From a checkpoint of a small transformer trained on Wikipedia.
Architecture: LayerNorm before each block, biases, tied embeddings.
Training: 779M tokens, 3180 steps.
Each number is 500 + 40 x the weight over the matrix's rms, rounded and kept within 0 to 999. Layers, rows and columns count from 0. Numbers have three digits each.

# layer 10 MLP down, 768x4096, rms 0.068, rows 214-313, columns 256-319
488412522464460464457501454505524490471453416474472504555526542543519490508464553567506521461479499506530501547483625500499472478495454528488532543460492518504531571441525476431446397491439536
530462428510488522501508488543509553484438571471543530462490448482510458460515462494493480474595495495387477422532473514467555502470572487484502510505514500520478478500455580472500491450537509
498509490460531475535498407433478463522405461466483483509523490478516485473407477498479494517574476470481477537490441491425515507530481488514482457491505520449496492561498518495480526509498496
492506540550567457519460441510512437492572512454528446495484471511504554537462492478474475496447445479360508547536527459467501528518490507512493473521566458555543520475509461465455549505489495
490488530524550488532511561459461502467494489498483544532487491509468464498472522579471443559476533438466475487519423518531557546517378482530482558518411493479452491541502516539545509500562525
447603516465473528548430493512519514569541544492525498462436511525602510477455409568536458509496542483530551531501454477464558462454502464438524460513441503551551518508470509488456488434477552
460487523549529429539491537463497453566532457529535535511478480481559578509485545531481501445512428500530554573527483502483509563517472542502523482485539536539483473547535564481494483499489508
517560538520486565521427563504525444457575551485505518578516512516498403511535461574419513531450526582448492574508476535529601493546577510481507515507438430446524466447487500459474573567592462
532489550515560469524531538524518464505490484449444551482460517496522466518526501542501516499488452505531573494495535492573487503501549464485471491504518438499565501562432613511446543488503455
547407573440501469520518479521531505490432452472595511535528532545503597559536498565472496473470482497563463569550488484385506463494483408526515401485455470523492469403464495483483556574449532
563447439555544408428571502516537455516541468543531515522504495546520526492423509503580427490451476512425506575462541452501508485536495473460386530542496514486488540502427473473550532485498513
459509518434555523428474458460540458508468499500410488582559422508509543460461476516541484572480556465506506503531491433551452441566500425507515420513558521417510474486493534474561460463487565
504439537501568485531485508418540439505573548595470496531562615516529520565451530552486469511459525424527463467490509457553542463459478530501498445468487540464483534464520541486476539430460511
477534544474520466550438518508542529497451521582478524475555514526551475502591533475497518505582547476524484473512512454550501535493500509468526580515518523490539477495469491519399464485438483
469414493464516533449547524476447491522493429511388555489448539555494465520464473510498511569452474474532525465526516422427467538548574542462478435560490533471490451506454482501523512499461550
582439449485495547438573507494511543462465441476484508489507490435508531489515486493532447542484442461547477520512472446474510506528503491533451522463520535489437506505558486476502426483519485
523486546483518467535453558473518565468525519520495560520429471550537530580544562538519520550568490427557493511526567484497505487485548535444485504478606438529457532454536475517509398462481469
556535506538498523462556547474512442484512533470512526487524486551541483539523463535584484542534474464464483539520478504515483458513526461535516505521527480457520494403512512498483512449513548
461408435475487432546571538553477468562514456512480432498462495485513573495501477458511502484481525567460471526488514536577505511518494513532516547496413508513484488520434467493513493557576533
484485584468581526534547491514474514488483484502549429479446430532421460558503544514432561487496500537491464470507487461469436559467563519518495489546526550460475522519460538491504515528493501
531478448494519542509572488464498553453508540527521496531495516479505451507437525489457417527474558504480512457483474520458500486513521481508515535543538528556550522538499530543452461525528524
507497517511493529518536494529485563508403500492518482427481532481533518519507476480486482547476516531543521528527459439459522468481444489572507522465461540454475545512507539539508511477453441
484456471475467441552496493475487498447516511494533529495468525431490509565502513473482420522521495529458462520566468513532569541594499450524464500585439421524393483459451536575494577534501541
538470522426496416430513497522470548485549593454464537497485461599515491548491486479470445523498464490457556571447481499521471480513451534429449499490508526453534477469456507473461455511481461
449466393543465414441482517492476566460468484497491470528561554492554582527563547518548497538488478468494535509483608479454389557530508452491601502469516426443518571542491419520460510477441440
460560466430547543484464488541510537502502457583464551570503487543461500573495471493526458543461543529501503463524514489503544498457452481461530532505468448489548522519532492496502460547578521
556484408489541495465488534448458420566535482506536434505439443493509549460407562474468530536505578567474499522521486497456471522517495528437539494477455522520448499486432510504487510550584492
518439484493543520514509549457456470515493470505531505508448498513486471562519535518473506434540501467641526539499465506527516492533546462525625516466441475396517509523525431528477482461562491
526498507474445514483439464434526441482473531423484598513497490530513487470514515484454557518521575507430535471489497481491496492495524533469512534529511479425445513516492443434464485588490551
519520524518431481495470489549444450577454463521558487599490472482523530478520515562451496513461525604477437460503523522485488546488487463501488441542533566503524523514506465471510518455518513
524506438550478485508495423502452539498527439513535494563408463428505453544468517512576419519489475494417522480485491471491544527480493526515474476574539473380606427423423483501514508409574482
501495514417452526507542504579079550429477527479481423427544596520393516554515465527567530471582484572613539446564576551471555510449483398370522457494466565471508462401429501501528454537480432
490496491479519430511510491484501544508515448552482453563523505566569486499463516533494486491514486526495482558485489494491464494477446495542505534448533526501450554470480481422548518436483495
541588534479492513433405491580454462473513461431454523477505487566471567445603518446494447505493534434518494433527533483476522544499422502432452555519370513479561520544540548524470541477517464
509526556510499483498500559484521484485576436487481537474456462490486497490511552520552440488491504512462514507501628562456541408394530522542561473491538463536510403546522566469494492423531521
514522484549580482509430472445486479492454549536607404478462544534530497548495436496475464528520493500506538520485475504494471581456418483437451399473593504424574483408455494491494539471502420
460454472515499479532506480505472490518613453423529505541521505494524480403474482560486478472486507446560493499507427544539505512539514444537528484505454502581553570461450523499477549561501555
555479491530483552486547589513469510493451490528502471514508509533465515504542511539506551533544468556511527568544446541505523509463551484544469572510517553455477515512484557513484512459510517
512493512538565524546491558587486450568504511477510492491427499510438548421528574497492476509426500480475512462525574499489495493492512477496491453455489522526482432490487490449446472435512496
533490507497492501516541524483497525540489512456369511421472430549476496493494477506416476543473525512489522550445500574547564546488582469535405481498517501545472423490540499489572480560476496
537474446447535495516468442563518483477431401515508543517535520520502543503534501453494511489487487468542496462502592505530458552471497475523541538539535497545471550527533468437460433497522470
566515550503497536433490460512541472550422566468523536490457495531473494504541481526470493463485532509514552529563508508441490495481488455459489517549474435501470468511520520502522516520492599
523542510579457517513535481454471477499431469541515468487547543489466511487446497539463524516483542541492452528490408543477494461559538564517471512518485553511482479500436538528535491481491502
422510511499573565482470446476489526467470500434524566479469481467470538547458453429478472511473455475355472474530590552519484527540489478513590457443540526482479543554457498454542491524510506
470442462527511547538468510501500554537537482515551503487545532520437419511494516551517515574527410514470544510504485474529431516571448556551485517447527564507522505454496572523481582509473560
415544543457542553569462463547537487493564515499490579486537488499482509533533456465531456469527449504429459504517470465529507545487521516526479434533501457500464411517495549507555472529486515
570525536550569460463505456487508469516475456429507551462475559495501498507468475499597515487471459477477500473588520429543474486549443532468486445539454494480452418506436435497450449493482488
501547491477478472489475447481528507450456490488487543497510575447513416471512504548428490534497449531481458464477536562442478465482533574443482528482463499507465485481507495515420520458506418
441495444527508476420524550503466523521487530509458486543531487476545511564497508499557574503438548478473548465495510517482568498474550542502554540491544520516474481545531501453501473495432502
463515529488532499546520530577457457419504533445524469502476530502549550571509540452514530505545483524488495545545437483488578526556495443474489511400492466440454474569548518531507505511486487
527523571494523495475476585513469495554530525518446515442519489492534526521439486489467470447519529456536509420498451491465551472461510521541450522543482503505540453466495539445561563506491484
476529496487492482470546518502515504517517509399425519529498541474511488559448514466448471572485535521528530477476521443522414459467460491466500574527461478453598572479499511463460496519446470
557546518393541594416493473462546526512498500527517545541536491471455524564443536475439479488508442532471435428447513545405538479475485494505560445474557553506493459487582438481545507501474514
493459528464543499455473534475525502499481448485522520487501563484535549500483594474519528492485527515506493603537519450466479486509465441563530451456587485600483504498479499487478448457499460
464537491444472473488553488578468515567489479480487479522548479538594533547505544490456487501512458490431463559477492495522591411501446422491441494568467530526504521489523555509502462500503468
471491501457460469510470495480496517565522541478492511479449429448486479543456508449450467499474492447505449491508526554478446476434578490547500442503448535540506505489496482504475462519500517
495471449462484515510459565511548512510576515493476497516452481518556475547531509429520450469450575547437495487541466459527420480480498476532438498439563419530416545445605491539442504503546511
471539555455448560425455510495534520523435524476466487455486456516587493583447492503494527510444402506481542501516476498478472553571511580503512538534502453530481475447517470483501458490489534
590472486501491487454542498551469529484566536456468472499551463505498508497512475466515586577518511499478471513534587453461541437465466518506538479423486454482460497523545516550487484506547525
618498482592500528505462511503468460465484544524549472549497580474449525520506543495438555568491497516458535527558461578525532499536540514462481537503572541523437458508469477561454466496535477
507536515485445546535469548456487497488442497472463489482540553456458469501559461498528448537498524527541531516424508515530470520505521573529516477523438529548529451503494500487472508471502487
509562433563491482528466514527467549528508515445542545539495610473526517503487486515539511482544448491433509542474449519499462526446532552457473468472583481510514545583468528455551497500484495
552503485492585485499504509448466517508532472558502506516515521485534446463481489502541468458512553505572545517540472506512463466509604492446466586413497422555508561508508495472454436500438513
508569495481480491547511486500523503479534489483498512510484495549522529504431526546481522455473471474471501525497480493446450533534480528510509542473450512526467425466535525489437475561481459
472511543477469489484459464495495532456505551518535516507516519470513495473476444484532519462465511493490495481524560570485441431469532491513553433498492496449478539474492461514544511559464516
575560526471524385554484546528487539464438425470550519538508475589551503433480537489535406429546520484435475523558437496504549467548530532456378493539530550498545524523485514515540547453554495
488483476433535520474479472525487473584474506527442485456486528500486463512513485490558518554515481485488542447461529522509506451511519517452429534422558538505542521462537490494506489499569511
497527456470515498503515504479522467537526500514507490483467502510505491550526531529515481524439525554497447482473473554572466570486488405523490526444444467456535427486470559470499540584589526
521496564471529437474467498511587558516487525459454463572531507541483492482507454510486496393496589522464489517498499524458505498479499549476451462480508539486515504529445529554513536547416477
502500482485519515455475480481539460499537484477453514485548488561466483478453456466547488498522440519562480526560463586509502517462488480445434442538518539494538521458492497491429464524555451
495472513424600464482477473481495497494514498454529502535433535523501412531477443502450530547490489537498483500538509468442492512467500490432535479426466403556520475541491604517497577546528538
514580505458587535570482523515492499448419505470470515511468511539497555423548469505424498442460549503464459463494504632521490481432469392518506510476517519584471571529507434513463522478450501
509517521475622495454433430559513492562535488564378510379449498495543518477500483578496526493557516539535529525527556573585523526493460551534463527560536476431578465441468541555471452491525465
470463515440531419474554533518498455486440521472473466498466484477557570492468498488499630509493461479498504520525503506525547498523499583503528490488545457500508518479426554507468502570544515
479520517475432501478490466517462518493534477456556513475555429510421496559506580533403437465399447545510507481496503482551536503509455535507392500489564501556479450541506453472594428502596452
587545496509522460536515482534535590485422450511533505462537543553433533497511497530570476512473511561506531515473530473488423426532511502542511541512509541483520529427499505563508526499479477
436599483464467468518467455461565482480484424469533495535533518430485509506528501536508472510495440530535512445466539501542520533520513498455519471479496422495522474401477535492565534549479467
498502479478522531495541459509491532495472509504539567448500536435500448495502437564482499523461486467512539466486512512488509553561508523455504452485509474504474487489540533385473508557458507
473514476512469552512507566462499447532522521395509475527419493484506522539469497470471535516429519523530465510528499493501539461482485513486495545480482487563481551511555500563469495606512484
513493487463429525460532454512525486612478445518521519546448523471478506531515513433505489472470384513545471494569435490490416502529418435536539556533488503533508461538550450470506487488505512
490470553582498478507569450482486522518607477472488581501560518509483551542555438523457555503467531453492431488485449529477505451457501485547495520466452505487370546415578596495532513457489549
524504567485444513436572499517519496490533502527403487522567528486567479512511553520486460480478511506492490515504445534529477472621509508561521486581446502471413447527542502507486479502469470
441501492475524485482454438491512519502479564489480568509473511484469519470501515480503480535511459493532487537502604541451446536502553513510508479425474503431513498526588504584461513473454462
517517424467541487428504463484573508540461510459464510529441516463451530537499577503496486492533471475507490538518563495450539448447486473506425483553580543508518533452484479542545579506586461
574446530521492545512494532460507490488439533539511527528537500470569469535518538367518492491510482592529535530476510516543476440478489548503503526495491477476470545501474530535518506488439467
507546538392481546497483484468539447547469500514379544482475493479494527483533441513546499544526541485540451489555493485523572561528459536560552539545507439518453494454484549502506552497471519
505514483465472472454473507557599511508551535598523577415435361519557550503467528421548500488446567502503518524488592489444495497479524558450544453556434496467454491464547540475482525523464495
450465485403486511562471490515474494446448459475547491484560477504517585482476534521510600429535561539545482465467516450545486500499459513472504528516475508495476480523510510587548510500476502
521459541477524464533527462500470491452498409516502486483494487496537470521473572511470456541520498496490485461511454460484488545433460506546461453533479502506506428497461488473474560497461518
548499498542441476471511528497411493583431569544493524455479451512482543513537521561484458502503477480418533513533503513503505542427551562455429459478431521464514542593471522514486521495520547
501536541548492468496530465486518409498484496515508428489515484511475496437479489471549469439496466503510521540494584379476539551496513467556499505524490526515540490487544580507539538521430508
565568428448491493503489552457495517535539561488486511455534493478478569554508479481499502488532439487548530482515487579483518492466442439513518432513502483551538530512481468407497548510426501
472448514528479454504464501467492477521497501580436563525488529473585487468446465519469485501518510535450467439486473469470504594566568487448506524487486465493503516437416532509504437423514483
525431519497466505468439530561491526464386494502501489447471500518433523593508446478530488527471479504574538498531512485509573503510534514405515476531544580541519504510438430517451487501476539
509499503433525485582441513472447579538456493479488510508496492468481495511520581475467492563497503412488463561513494458509517533494464498478482561441557497433497539462444526483525530523486503
492541479539504633518498560522474446496525473539550502522486435459547392472489447522527540507502510489410455492471428500534529585512492535460527481549509394474503467496444466482520496424455428
515474591469512498503492511415502505491469434461501447384452504486475519521504405552503536527529494510494434558523491477493567529528453432526509584518478415482516466470490486490488551468508462
498593531518535514445506505535487469585460434400545454500542471466451532534533480513559455482542448539538555509509541488465494486480490562476585578516534487489508520568512533520506494464471482
554421583429520517470542499520449517480473472451451476544589518500577498467530559556546468480437475502499480574520521486430449472475496474516495481549470523556534517494487527532462470449526508
503533483486455476537525536462509438530511487458552488454557523477479495595431556526470578514441449546517551462485555419514526470499454439521513487505440537539484510516492495465505495503446428